config.yaml
d_model: 256
norm_place: "pre"
norm_eps: 1e-06
init_std_qkv: 0.0333
optimizer: "adamw"
beta1: 0.9
weight_decay: 0.27
lr_head: 0.0163
warmup_steps: 218
schedule: "cos"
dataset: "wikipedia_en"
Each number is 128 + 24 x the weight over its row's rms, rounded and kept within 0 to 255. Layers, rows and columns count from 0. Numbers have three digits each. The size before them is the row's rms in percent of the matrix's.

# gate: layer 2 MLP gate, 320x256, rms 0.0537, rows 153-187, columns 0-127
# up: layer 2 MLP up, 320x256, rms 0.0523, rows 153-187, columns 0-127
# down: layer 2 MLP down (transposed), 320x256, rms 0.0436, rows 153-187, columns 0-127
gate153 107:144060096113105156109163104116146117135122157127104172089136120126183132114138126125129143172138147142144125097087092175139131110180101165105123096120162140103104134092112130125111168128106099112114101086145125096116105110133140154132172134145156154149123126109155156156110129150121127126117150139173136129133138123125151140133111083120124126106120110095133100118106117105165118154141
up153 103:100101161097142123130126134104140124117126124138144114146121113194120129144087111137151139133098117113138098140114115104097171123196155096105136086127123117163054129134113173127139087151134119112133154150144118151100071145142098091155140097120170137133162098146114106119129140136145149145118106106114139144164139122168115128114119118135115152127153114102139156133142157141145088157151
down153 098:147160078161109136169105115136114121127151105117103155117151128039129137075146160143151142103133127106115143111170143163130121130140133161122110200106125144121187158120115131128118148148107159130093142119111108092095146108132153123100156150113129098144120119118184121118131142117108112111124130106127157119115102140103142126178125110154135131091109098167129165119104153123125136112125
gate154 102:138131112119168152139118112105160122151126139134144120142129138132116170109089118110158191162141093082130111157086143119123104135137130155105149137114097126145149141147149074143096095130105112128130153085092133117125142124156123131132154086123094106117067124150152105168112133139158088159110087125098119101160132091109156130137113149133084108109131055141083174160121085120126137141105
up154 098:134104144114156127160115171152115101127105109106146182118130148164132106147159115098088111116127135168117133133172140120119103136148147098119104097160144146172174175180127100126126113132166088158147127181114080147118126116155123125152138132130126120145115082078125106108099095126133078166136126123163116117116165132085094141127171124127123152129161099114146101120144104163136133161144
down154 090:139101086131088147123102165123122121105146133127131141166156129083111132129104154143167154166151128111127100114120135147146111100119143135122135119095136103100190122094145121122096148098116167105086108145093153110112105124096114154146116125110149118115122095141138110150117140097107158090083124141122134141115122103104104127130115124156159146090117138111112139115162138133143124173134
gate155 102:124155083132125099141126119128159125150144147138133076108146141172159108150164119158112122074133149142167144140154135142123153146112163118131116140124132110115105142124150134106150136101155135163102161131159169128140114130126097147153136137106114130124137100138114127139112121107137126139134142147179113132145113128118121110113129096090099119103088183158107155154145121172140111124098
up155 102:111112135098152122172067138123169132123108117134142131106149162133127123060110118084156124111117115164126147102125125097105163072131199129129127064091167131114130093105136156082136135101111101140146089126112125159101124127136086139133107171093146139144110112150108084134091141113176118158109074080118126131193129142124121113122095115147110156104105131131154136127158107086109117115144
down155 107:120125118157126125128110147133125146114097140127178158156140135101161135154132136120053109136103137100127129130100134155142131153095156123101128156148090123161150111125100152175104107133145125173125158125136129115107150144106108140158133081112137092105136157057070161074164123145128122144116136135063142152117127095125138146142138159097147106173121155107099128134097126102167103128127
gate156 091:131102118120113128124140128099121100132130107126131116147122130124129078155148115159152139143134133156153134109111148144157117116143129175137118124148124132120101086147135131098095144144136155098115132140153116122134155136168114118128126116155104146097112119161112150064109194138078160119113107114126173141122149148137150113154114134101122134124113135115152114114123111115139092143113
up156 100:111095132130141103098125129117112088124110128127079110130126123110159105102146127152117133106082102118097107144139117126138093126151142143127107182162148152127131132088102151115129109106101115153127150145121111155101185132146158092137104126142084128137143117129153135143158146105124204132079102152124150135087129123087121096138130114130154119119109117067103148088164109155097115150139
down156 097:145072151121114113076146178156108156147143146138127122132131124115113133129126128126147122149151127132106193164156141142136147117137094108109156122104139102131156108191134126108124116127124151121134144142122150118126118105116123080093141103129115151092075095174090121126146122162067076126102093138132138136141115155141148106096122109083101111111137116122145132150105094132120117103085
gate157 098:155105115155126114104109148141119140122129151116135107123153098153131185135108131097144104094119110136172138126155101127139151164138118135122152156117156133133119155136141111166165102136146112147109120153098089138142126108106140158162117141115137156152132122159133093119109171135038136134108087131120100155159165154144103127074125147153132129110130122151120125125127123084150172099112
up157 105:116127113123123095089142176118103155133154153141050110152156131178141085095117163123131127112134147145125088118117123100161109119157173107156124095158136154133128139161108109157157196137118149071155121186097093114076105125119126096134135095050155129105102151104146123101114122147140092160169116108151141084125159144121147151133142113168134111087130110129105117127111130130113121118160
down157 102:175106147140075134114108153116136129113135104089120106151138158168180159159137158131127106107149094119178125139155123176159071092147106124113099138137108121160163136151110109167143109113162134126224117181121137107110129111097131108094125141174134145115157125166155124147146108139091130137137091153123152140094153120136157143142133135134149139124155125158102123140128087130112149126112
gate158 102:119124136099165135128133161109094163107138106154138139171111141130134108151088125127115107110121151167116168119154114104117143092137102098141164126108129096144173165144145189148146144128150108163122147136132101183097134129102105116134152107104152167131139192147119129082125100136141118144129103129118150061113128114118117124100126095145106150133112101133139122127076086127122140126147
up158 100:158146116140095146094121140145141061132142128127138081138104138147152119149140106150139140150142128106122148108119132117152169116163105135100172146139129143075135088128135135095161124148123082101117070114100131153108163154102095112117070151186113133145115107085074156143143144157130126059137121105129140137143093095112114077142168140136129132135116118104129155128131097121154146131149
down158 099:161139137132150142144128135104143101087150095103111125151134117146139118065119117113138126115158154108120140098124156135110142132072120175135135120088098141119131121086100144168125124087114081159078091109160101106133114118110163131132101097149102136141109144130173125121112105141144184143177116146131136097140110114145100135133147118072097160155166129151101154111102158113130142130124
gate159 101:125075123107159145139174112144177162164141119158106180169105127112120138148173168128078127135125148117118149145120136145113120147131141185089112105112098161148104066103146118154142097153125105201103091140132142136159160117102106096146145135116088098115154157154147141093148103159129156114100107152120142150088121133157140128154108131155105126151119117106087146115122134135131097148161
up159 103:109141137153149162148129123109138190122101165140112128111101136154115127129138129137155161160136147110109138103134073113124129160139106095151156164116125123149108138130099117111125154149155139116113101162130122197067133100081143109133137122175105119146155085118131125115099112108094129168115140119151099142162138142129122109115131166148106136133148129119136108118136111131098124058147
down159 103:140134140130175147110144129144114187115112132140091122102162155153119172109119149135107123148120126124145139146128124147119112080136177158149108093129156129121139095118127134121140097144140115121069169162132135110126134127122088110147080140139138124158139174086099136141130100140104123118061084115140133139175152149126100127097133137104131063107143120146081097138119135149185136128131
gate160 104:170164107152093137205130152156079131089172133116092138144141110139097146159159057134109126118111136134154113097125135130146166123104141158084133116117138081109134131084162115152118128135128157141091137158116116128111180128089137155154137132080110123096169127174127150163119158133143152133113150127168155154166092082109135112126150158127111109143125127118113137120133108140134107150142
up160 104:082103133169145131124143116144164134089171105107100127107117120149140094151154130152114137136183138131165098160107149103086169121139136160121157130123097165134108144125119140098163131122141098117168150162170183121134129167084157179091147120133094146171108119101132176105138122118120168143131100103140137092103125174113146129177118128145137128125087084167142134113113142127110130084139
down160 103:148099103118105113079139158117126125161171137094093112171114138117146152166159175123154090142140170100099128120150118135114116148103129132147095087107123156133158133148129121146138094146081118138074115154106128137115132158163125112165117130136121108100142140149128108145140119132189147106102085103117112117156095153145097115141112123115138116133135110127136108093102131134178064122152
gate161 099:127174120146178137134103066106105113154100106149131116150124105121097159087096117192126107127155097134147122140146143135132131112134121141121127139083157108108137123167166101117133113132126152113129185128152178095111143088166145159131133121097162107113175179179113146119106090124171155121118130098148107159134094108139122090177134104135147120153125133124105135120110064130164117094109
up161 097:127198136118134144079104151124143144106125121099119136125138126131139125132112158081117133157155168094142077133155136095128154150149174148195127125089134143130117152111124159131115101176116102109075112127156097155079116127084147140116150156123146108113115084118154156123125097121093095089121118153118118096137174137103139196107136137130128112098115086144159114122118118130156106114144
down161 092:117148112130141099132112137118110110109122164157107155120146115074159176127162086145135116128142159151142152165123106133155108104131127135122091111127122147142157126130149101099118126127106128106119139139128165111109148104138134180158084142136149144142143151144145140106147095129138104137129135125105109137122113123105146112115117157151126126119104165114090089127133141116133105158082
gate162 103:141124135132100145088147107126123139106124165151129204100134127117159147174130125131143133111135146168128135140178154143165156122103109108140119132127118097149128114154152157111127204147138158111083106142126133139088132188147157108122109109094133137104120173159113129115149104148118097152163121109107178086127137093137118110122121131156152159166082123153087099169122125137104146136124
up162 107:191125111142112126144146125167127149187134107175169140090073160127094093128116113118117121127116134139134145084150124189136087131148125145126131124096073141097094163114116117124146072139135104119120099132128132103150146128152092123113106164156134145100133144141103104143088092148145106120140097135187125110131164131085103177139099151107116117132119110136147122083114137150104091129106
down162 108:176108123122166144134080119128125103131152104133161099131130135099170066131111167128135106135146154104163139147167150153159099116119131156144110095118109130091114159146120142107161150181155160134108120146138086145123119122147132092117136152137138159135090125115143097134153161161143157116123132114135145147167145090126166088123125097160145153112156097095111119155113094067112129111127
gate163 096:122122144174139125101096145168116146141059133067138119135127133141121152123137119097100126146145118114144119087119107112083137096136093144115132120145140115139165137162116159122168108127122121119124093118143120134116113104131106104106121147117107142110130149120118141101159125134173059138128119130169105091154101159108082113122138126146104117099106113110148101143127092093131110122130
up163 095:140082108158114163138111164141105169109097159085104083155147129126148135088116139144153132130147158122129180130148148113105114133117100126088110132126124127119152121077132100155098138132099138101158129107094156146149153156135161138106116120091129145113151115116131086132119189146126108146161168143183115165127103112133154091134139114154135156134162137120122127150097122145099121144109
down163 096:143144088150111123103123136156097143124106101131133098121123085165135143151080142132111102176158105126172108156141128128084136122081121128121153166172170153138133055167111128137140109139113108174179117130095099104103122102133106100109142098127144125115116146132109162137153138112136136156124134112147130095148132157139146099122141111154136087133095117128137150133165100105152110116146
gate164 096:090069133125090099131151161157121109100140082123132174123185139109129114151132144122118137134129120108073137131112119125127116134148122100090124160108094143138106133126169091158137135129119156125176134115167154123136155101148167065092123139143102099120131097084154124091106114156125109124060171091126129088117122128128133080129104110119136113103155106071158144133123138083173148099131
up164 100:132113125116081145104128127116151097108143153139091171190133124171135117127131136143107133162121180163126149146119184113119119120131107123165133141169137175147130098130139130111150119119139162136129132188146134125117081142141111132117154143110118124102145126110081143165110084122155116138103141124137133112107145117109146165167164092131124134157100126166113101104140136120105098159128
down164 103:139133141152110095158114090120138118119121143123168085135137120094136108125143142161094172118133113157110136117099111110130135172101160135108174121085140105106101094135140127145113122152127112123125146105159173125080150118090110150135123134125141106122112159115131169128095133147101100104183128135130156140125142066127121177111132134133133127061137122117126098150089127129119089120142
gate165 103:093195143150110136124078104108114147095130098135124128152140139143099168139107111108132157127140117188125101112115109111128089129110143116132150156093105099110102129147167110143087144129109165144104128131153104107130091127145133106119150139164124138135110122130117149096095128126118133174087121108072145103152117100189158086135115116168134128137111118135120103131115152148108133096111
up165 101:098122134137131147108087136096142116160112160075074155126112128150140176177153125116129120151130143126151100144140132145156103100170132093132118123119103099136121109125100131122121102148126143149149102112095175144132146128126151169100133163138148080123161179133120128154094114119161104132135109144119125133161100119129148107120140094149119121138105143072127143129135102222097122141132
down165 098:098142150139110142139149120115124132096142101151124122124149117128167089095125104117095139143123149117124109116146136136125089129108156102103142129125122090161081172120162116112101128123103170114136134124114146083160086109112056112121130161099098163126171106156101122109123154096113110141172103084107127166127099112103115138089144148144135133120138166142125117140130131093100152127127
gate166 089:127115173124123133112100124113134115136158134110114136108135084107178124115135188114101131123110157124147123139168086160123135129105122130151113160103158100134174128084129139135174118082194127125147080103138130142097086125149115089084105135133121118119122096151096123144125132159117176104169095177137109146133123088138080120160118132168079104134112108134118147130128120156163129085154
up166 092:114141116164159117124119128139099125137105122130112123160145155110138121095119087119136110112143100127104111133120179125122098078150132141110101113143117095143131146177118122082101101147095064135133146121105167136122167117104116151116147129116122135111161163110142177114112148110152123172114124142119177092177132157139123126102123086124163208122153126114125113108165097154143091136131
down166 081:145111081167118107111129101147154116143145119111152149100165048081123164145104125127147124140146180130127125151089166123131161101104126130119114122135140137136172123135125120138110134096113133154032102113138145140129119122161127117082139136147192128130116110125129084102158126163148177123119108139148136115107122118105125100167120096160152093132123141138087102157139142110139147109098
gate167 099:167123111182116123104166117132166152098166136108128142107104119161123090142164118143112122136132164112100159129086115112149132138162119132101100117117110114124132105085101148095173129166096140174118096113113188156112137151131094168153087132157135138111119113155073136161144126124129100168131122106083106093122102144132118134140161141095169154151106190141141081115105113116149101101150
up167 103:164131132107123119161116165130152131124151157185114170137110113125170105146112106173141103151123111184114123112164159131082095171107146150081137091107103158146150115146148145121170135144114192117103123130112167109149127129125112084134110142120116125142108129090096136117138138112110125152111114126135157092128114136118098096113051124112125164099110169142165155158101125140151122129113
down167 109:136101099129112138151172105124163119139129097111128139150141142143153166113148130059114138153160134097157137092135098134077146134130116094140130160181171132127149131081126133157137116131162075105194157099141132130127123089173059108150121168116127117152157135133150081124096127161172150135128148150179168125103101133087123160151105135162084136133151108107132149155129107125169131142121
gate168 106:124111115135128163153146101157107128133130150144132118133171127133142090149102163117130107073161125133137114134127125125144149171122169126119075102092129150095131128132121155152167101130123121108130120153132115106168134143083086120117090159170129123157130105106144129108094175134120120167129124133100122129135170093163078160108111122176130125123157172104140141139157121134127100136159
up168 105:131126127125146179144101179148128123156114121165094104137146143164207137149076064160139127160106143153104127128137112136103153131137112122143113126150119095139167100152079103138144149152103134158131173157132136197144131163158113079116080119138158144142084112129133141076119114160136089117118135094125120133113124145125116123140142162150147097106116103098147121146136099110115153133140
down168 112:067132175131148119110140081143109101133150102164100112155106132127134154181133127144101160083083128127125116123104124122121123155102133071123119102140132104097083098131126146143108138111139152141196094132134127089088101107135139174132126129117138156141121172129168105142123086146088143133131146093140130118114143124101098117134117144115134190090132097129137125118097153075121139133154
gate169 107:140089117101108143131105147165164112131103111097157108153140113156118134139127156143146047156119126119145144124054087198124163085137093124126102136115145130075098164122102142123117133100116118096120118154119151124104138105102158121150119149142145108120105102070154119107171147156147113129117117129149115138129099108144131133124132174113126144153122102109112136141106081149122147112128
up169 102:121100178110145098102139114120169140130125108132118124122120093121126105167180144159121141089125126146102130193103111129100141076157090116100150100145133129105161158125112152133137124096122100100122106129112128154101104108103113112109082132141159105126138141142082121129095087131102131160115155140141137075172146173149150150100103156126130121167126136087123161166123164118099105115134
down169 102:119082123130109112124112154134112125108131144132125101139162115126123118149103128125120157124118177161149140129129147132158116133121142088142122105139162109116090130089122120122120137136098106143116142120119110102133124153120161129152176099131148122143110077117122116141110143155161124106122102117150122151106138152131169135080147110111172124157086105105141158155144181083141152147144
gate170 103:119140132142127117133164132139123124155110139140150147071181159136156112137138136149150131141119135123153114153142169117049127141123103127089145101150101173113110081121146122154121135148151155127136153125131150092124131160101141113142126111132131125135097164149131161091098150115127116116097113167129118117123118086115153143111139061079132136148132136086134168115106099105134106164135
up170 098:145135132156140110094143109133114056141112117177125136125130080107148117141105127110126138079092141116112125176122151140124146153123117148122142160146108125093113158129133162125139156119113143133123162071134122115125148108098124113137115120145112093141127071152106122124143117111161105145139122144132152143104165132161117134116105162129173116134148149100134101088153125111139130157156
down170 099:135142104140112143098112128103138158151129160091124126139129141120121162125107175145105117118129194141129137113120136124090122139093124118161141121117142138174115124115113180125098157138102153094147122121156104159182136114149102131122134114112125120139158111146136142122113085112102100159097145110123086120152175164080112111129145114104142090101090115133133172123132130149139114084166
gate171 105:138116125124104158136107107134140157103092095124126157069104116106127130120154117124155139160159104083095117148144114148135145127145140137132152119078135142129091138122095096134129119096132136090092056082104149150148136124164135177155175139110135173118138132102148101119069126157111116089099120169155149094131103136180115137157144101098111139121129113135171134123081127105121117113117
up171 101:136116108168179133129159111154129073134150108139093108096143132070116134160126142132146174150112144117122069116140073154108148116132106111139162141135127118166100136133115152150153110126115137151136085140116119129114117119117156148141191170119094107138146109086122130123131116142107122113132126155141125114108090125133096088180172153107123154132109154124116141134095121187132158114122
down171 095:112121166136136121115127132105106180091131143125181144116113112189136117149126106133148112128169121167119146143108111134097119135134114134110161146103090130134060138098112102104178146114137113115139155141119127128134102117147143094149118132116154169157159102122145130112127135134102113125134111100121146147129165141152167155108153143146083076140192141125126108122125105099077101118117
gate172 104:092144157174143120084123124131144146083123183148105114152130142086138164155138128134120151097088129128133115158151132138133090154105166102120129116120158098153165172146119170136130122131099124170133104131103114150154139158161159124105101144142134096126116174124145130132073126102116109111103139112120179080137159127123138093123145153142098113126131137135126165119161115091108101174165
up172 101:139134116135112134102098128103128089161106112121154107119170110146163168114126141174121077132121138146137087140086129139123119119141129115150155105141106138101117143110140138132100202107103139099112120135104130141152097103167140097110155129140174123115112145138153142118129123134182110085130070121176146141150087159141098150143095165123159145112148218130105124116104108142144133123119
down172 102:113165095155131094155115105144124120133145135127106184126152117069122140070143153143142128114137111163115134126136120112161120135106160127126099130158156103130113091148145120146147144086092156141150129137101091097151106176144106114151109154109164145131095146110108121143099086097148088132116096138109132096090100161118171141105124158108122129076116126104147168121149153111094118158114
gate173 102:110125109124109117118116126160104091165141153126096109130122147128170151158159112149147112123115172110152119099122151134097126109106116170137142089143136137154133175106106127150148128136135130137123182084132152138128130141130160084193108120152148149092149138108143098131108103075140121145119091105123138126126146123117109109098117099169132114114107113141104151079112132115172105171152
up173 100:163113105137106169184097137144106127157139147077150108162114106142115152123113139155135128170135121137132151144101071132155098140087131087140157136098144126129130132125141155105093065091121113088126148136174118116136151096121149103125131153113099103090107136188130106161160125103104117101077127142144131088123124136167143110127124139138122131146151091139145135156141113169104138111051
down173 101:121105096089123157087144126104132125139138120152192143117103076148106121125147129086148153168120080127155105159140109130127107119134153110118108148112123142085127085086098109145113121121168163171090107132107097078157097094113133121131131115145106111144125098124153122106170114140136135116158145114150119101107123146110093129152150144124120154118123112117108130124153141123121143096164
gate174 097:139126106112140138119138136147128135117117129154141128097105122127106135134093109109128159075119093082076135134111150161056085133124130139147094136118109140113096116080128187132184123129113072146151158109150112117164130106135058139119122142109070109110105152142110136104112103169133143149110079119123122129063114143094124118084110092090121128125130112132119131137121176132141078106134
up174 096:108116157116118178128114157121125091144106147144182135113118158135106089098121107137162133149119128171141106124141119089134130162115130118138119130192111133147103147105170138100153136145139143106122119097084123142123106195134115108132090096150113107116164100126128156098151113144121123148150135156095087140141166140189160144131143145137137142155098140144150106158138126148126123111147
down174 098:127155141182128131165126105124108131162104067132130154142116112098125090140114120142119122095149112146110153129143078145154154095120159129117156082129142141149124141127112141143094146147144114119090164122144145073139153142117106105108135130096135131117157119165168123100132101107123135135128119127160168057118144143087147162162124171143167153148110133106113113139091122140130138135154
gate175 102:110136105121130131118144151128153141106131095134086141134121155127116138116138098177143151146147078078152099074099109166154085141091126155130140148109120121098117136113130094111111138137148130126123099124139150144150149105139154133121119107117115138104177126165110097080174104143111117173127069127119082123105122121084128172157125139099184135117132112089129120128141156092096125171104
up175 103:153105110160145169148115136105151131113126110123119107151118097112117133116122142166141097137130098123084137145141145118123118130068130118065169151131108134142118131138157145121122121112157103124124109150162100116161112117130155094110138112119118097085131132129080086079102103133113152166111112098121155133126120163150128108152118135130094124146116151154095144131161106110126176109111
down175 108:185154108125128164113160154091112145146127102133112142157154161135114113163130115106132160131127132140129113116108121094142142097046116140129178194161099155111094092131089117147107137201146116149094111115159135079118114108144116113143125117140118147133102153169092121123142123120130120119126118119094144123127163069138117132171137159125094084157145182129140155093089146162114145123144
gate176 102:130113143138150140145135147120105136126173107128153118123055142140126154192161144133160163183158175134114111159113140118190100117148135154143125128082142123152133147125145106148154098111153139132125140126133148091095130116079109123127142132112099152159138157129157146099057132144142136161139106146104091131105148133125136096124102086132130122111098077120169097127119166121144079116143
up176 102:123125152072128132122170101145101154142092059158138135130110110096145146079101106125103129135155148118147128165137125160102137123108115125118122123141159125127130136120114071154157164100118137125169121149156086108115106168177130096170102091156087121129110135137134119124158110164125140105171149127133086140114142145113130129122167138106165162161093127146091128152146102099129164136139
down176 103:142107077145098134131134120111160149162134095141111116116144135105126105166149141138103130122102148142116114084127138134130099160138109133134157132137153141130130122115119135139096147115162143125081127111152181139149102104091123147141141107095138114098136102103134120125100104161119123156127149134118182164118135085154103126143098159113146123163119148103126123062156135100151104131104
gate177 103:139095134101142158115133117138100157081109147150141133157106074119133127139058151154126108102139129153126151128137164123111108175128160152082133104097156112142106151081153142111150107111103154129125168138136135156110139205123163157112143089176184171100164162126110123096146135141106143085126110137144102167155116101130123139137141096147131104134115089084085112127125124153135127121108
up177 105:141123120150102140138129111146128149139100181095119164115112150115135118147129181118138103152159121109155140158143125154132078155148173139171136163129111112131094119131135121126163131171150147064123126165094107158107153119148142122152122106116139156113097148136124123131140106157142108052123128144115121116109152089199165129097147138103133151109112131105109125115158127158104127091131
down177 100:110123107155176137104141135138170127080118124140154139143131089128126135151118099118138166094111148172114150102130158146094147167128125147134183127144152114101127134105152092150131126086137136115103140144133128116168133123119105149120130141111122128126153119117090183110090093161140117132135072135109154173157091183126140161129126107140127157125123127101126150136133128169118087134155
gate178 097:101126152096124150099097162111073137090098125113141117132138123134146158110115134170139140129151098130104162140154132148153119104135109122101137115111131106118153109127172108121137174148144161151112120158124138126135116125086125143143152095123128145158085121115090129116118113159124130149121131149164129124141147113130159132133151113127086112133112067140141115112099120177124155092125
up178 098:092103126140109120137154137153147149124155166120107130117149189122112144113096149133134102161084124128127137130144139152152151116157136146157156112113134085085130165116159125100090122127142111167112157145104134137148131135112125167133106118145105119124127153125190108106135141133130081120130110125135116132160122107147126118155141128115130121129167094079099109116129140124134085104139
down178 100:112144092092143087121111138129123168106124112142138143154112101159111128152125097146135100118109088114094133169141162176144144141108164134114126160130170123129131081114132128127127170147100131094120093134105112107149129117109126131117171137128141143142122107164106136138132115154162145150116177119126113152123146112078143134122153113119137088125142156138105133079137144154104177086143
gate179 104:180154080138129149117130148135101129111123110132127141119105144138151129151124156116111146109091170081121121156154140111169129129121131129107117143112115098091070092113106156153109167122120126088117141108141106143119127139139112127087125119141205141097172115125112151101124127117096110135130144146131116144176155131093074128134099131148115163107154092137129130145102137115156161151161
up179 103:123136140114090098155093126110176178148134124100123097098104091123155085145097102130088143111122165124177151155169122111078164123124163135089151095087130140133134132122141127122121106129130159138127124125100142111111118117113117094122125100080138168096118148150128088157130150143104102097096121115139139154090134107119142130178121140127155142120124173106128113127177121143146156146124
down179 103:102129144139127120120164101082119126112154145123152162104123126150104089125140101125087136148110170142133139140128162131107106104140092085095133107121154085133155136144130150099136082112112102141153139129141119104171124130193138137177096127123106156082146184137068124124130131087108129146141115129138149140119127118115142166137131140138144167138157120116133159163172126159136163125134
gate180 098:114109116075143174114085101136138127097114157140162153097137150158145119109082149113130077115121113122094126101087084166093156105103127100161098154106154165091153083125102144144135120088124172082131117092105166139116132124127129113135151142149133174160161095142154136079131104142145134124146151139148118124149106147129148119157110128146129146132124121097120131096123128123141141118126
up180 095:096108115118137140123136128127089144162151144107127083122106116129104095133148135116126162151142138114116115106089161106146160106136139136061133156116129159166139108128142156140097118092139145097129140111140179104169117112165141145142101107177142137079143101141129108121083099106125133128161141136117129134128156095115153103120082112116117118153111181142129142126146175136150130145131
down180 094:144148177147116157169135131123135136122141125115082113104150114133141135161155110132131134121164105157143102119118147092132109132122081128133121113095094078134131176133106112122133107161108120132133089112119092132099148136074155133159150107118097126154127139126142093139135152111114117086139164127138094131138157104120124143141192114144128142110125110110212124149112125163118107120142
gate181 105:146132109165103121063128095154142109144136115063091130123102147091174150198150123119097144130112149126133130165120123154155162170078092122121119128143147069125114132135123162068109140096121152117132153160137117121110144082109158158129122151125130061130101131100183162132094096139157124130145104167109121129104140134130083121123110147168156115127159128110112102123140139150103134131168
up181 106:155137099125161111168119125142139111144119100108106154167154123112129120146143095115125162150125151110125120133128138151086135128125145105113136130149127113133135118120091112094198154135100087126158190102131135153128134138086137118136134118129160089143132135106123157108152170127138121146127099118112116156136154159142163084096122159109128102111157129087105147123108146151154111106134
down181 106:162105151148123142116123113154150152120105137122102143110135165136205105116133122119113123146154127140122139117072109111125126159138112180131090129156178133108085116113059142136096115123127123084180169120105162139173151163156138100121099155128141136115131122141118133098132103140144099105120146109148093128125102133120111138107122141132107135156164132124133151102119132121154138106116
gate182 100:127127154120138107161154101110146125129128141151139103125143113114105112105174178117095090048086159123110107127095102129138137114104122127151115106147104103123102152121112124155173176127140112117139173122136136164095125120095102125127133080106071125115131159124138116134118126157084159156143166169134125081107125115140132143158120105130139111150128163166128101127100135132122110108133
up182 100:119128143136136143098124125160126096120132141149147179093091120167126079115146113133135135153154110108127096106092140150162149136124118133107137103124151143120130134120137106122146126144136139096128097082102172128119091152147157094105165130156098125152040119099150134086085120156141124136081127125113134124093126145129135129111133124113143128144112127151105138171147122143131122164131
down182 100:133095151130111116143135110106139172122123120136083127133157153109131150124102085110121145171152093198100157134124084102151116125114112091096083102099125128085101132164102146105151150136158118149139169165113150133146121130109126163135135121143089127069127111180142085128109117097091081101159144130106152111142153130153097106115137166090131162158167139113135129132140108163137146121119
gate183 098:087085121115147144161172076139075083155141056132178094133146128130125117142158069123115128157098092145108097122129147118121140141125134119095091096122128147145091115084130127109140107108089104167132144146123149162132125130141094120135078157147135117155125160123132165118098155137120114086158135134154126153123113122115125139118154078166110101130144132167086104145102100100151089134117
up183 097:119134117082094168146135155114116131145185130144072136135119165150171162130135113111132158136112149114126143119145106121137145142147115115093132131091130140100108160170108099141108113148147157149137099120133148086148096152107065144104128163158132139176164111142125139123130142154177137135136182101135132118100100118143128084139181111055111134097144101106055098160107089152128147129120
down183 103:131119079135122117110104161156133135144161097117136135114126121118104091132111126146131135182097146115151115115093110119109149136094155123147160111107128127122151111143153132122113115095100149121152075171118112157115141106119138126123121140115122157113140135132112126156193131102100122122163124125136084143144163112140098129151153096084136150135142090120168123131135098140135110183149
gate184 096:117149134140136132095148119125144151142106169156109126099143134152119126160097100173122161125148185123099146132129149163092133104176139142136154111160126156083162149126126117132136122143105149080140131116127125126108105100190132114099126111155103132091113089124063135107139136163141177137120110110119121102141158111130118103096120108132123116160120074123161126138178114168108118108127
up184 097:140153110132106083174116109195132150121149170089156121113122123125186151103112145111148165078105117124162155112133132076128183073112133111096102107131115108106114152151119132162109143164115101111144144135140135092159100093129127139104142094164145139121145127120131132130142131094126138131137154079113127078144140122122131104150114128100148077122117108128093120125135156098126153127117
down184 099:154178190149136124110100142091147117123123092149144161111119144140149082158135125134125118113136156131142098136148117148146110149112107134122138134102121156122130120145134106128123080129143126127202112052135150152145156111141144103112136129101149120120161112127120122124115135120140163113112096122123115141150164150098167136154144123124125178111153143123165130122119129126124150110137
gate185 100:147150118138139108142117141128145173165132081105148134088136152115120149158124118106161123115115161131121084128136089136110135116084104171159123080086103126107109141111113132140163118121122102100138190093156103172137149104127149132155103128164090180129099129135144151091121123102142105142132119095110119084101137106096111145104121142118125135175079142170130111169112095168135096104136
up185 101:148187076141119130105146130121141124135096138133112116111174090130127119136085167124154148112121151129070150117174095142135112118053185132116105113095108140163138150113136163165124099166116133142083087127120137104097130126145100130106121185158117163137141153157147161079154125106117136146133154097141129114167138095138122120132114146108147151116125120154086158124149146108155115127102
down185 103:147100124111138106124111104112095158114141126145124094106104122116140094154124155086095141109137111108120101116117123136143157094163146127144112141136087121130095150156126116131107092104143083117170168139114131148152103118109141137100143150102112112173097155121158108146144106149094162164154083146127060061081127157118123126117154154161149128121103153145136133134155121121158169129103
gate186 101:104136108162138157180171106109063098119136161162182115118082154113110161112106171162106104039144158137168095133129161129129125119122158140107146150112109160104114143128138152130118088079170123100139151114121145135104129146120118142135123128118138132087144145149154137115157133165098108126118077117123121125086128089131143156078119137101133086125115166100132145115164117131124108088148
up186 098:112102162146125119131115168104165130206115159082134146148137097121128132098143128143143160111092128148181116118086127157156143134094099142104154090146124140141125124140133128114125119100136099168098085141138144119129106127113113142146121127151111113154124133191128124155173118113136133104118125151141085117161107094159120107137132113112122128154148149159108121110096157104178175131139
down186 104:125133149122117118091144112122123137113105122055083133160120099134127118147143137107121130159097103130102098152113137192113138167157134130145138144127154124093124129160102133142132114194089165064123115112117136131137093134171153124128163119123138079117144090073188140123095090138095111092136158139119138132169147124141066123135141129159093126113101117157091123128150123146119113172108
gate187 103:128104144111132126159145164106140117095220120159142156158118134136082132162103130147106115132180114106125137103143102116160112097138100170085145095159130144141085142101129104122124122102130116082138155132109115085090125072120185145091125112104111119115147104116117146156182101146128175152083120118103111125122150054111145098110151144113138110129154100126137104131119107138124168107071
up187 100:172175119149099135148124172094114099088166099101133120112108144161101104123098127119167140099149121177127153126138156107164122136111152192126160102136132129136074138080110149113128159159127117129144083122169132142108107139156090140111103084116123109110118130102110102153091137108148170149127087135126183115103134128106132145112141141150121144090130136108116094194077116117124094162112
down187 104:081113127115166121138103143161111105140088153097089103118120144102162161125160142141066129157084147105139123150135127106115143104140125117128091133128141134110156144159125095100124159116102094209132122147147125141153127174074118145176132141122100187139107158156156128157089117112122090146102169131129096118121109151132125143110142143083097147145123150135132149139139121157143118115146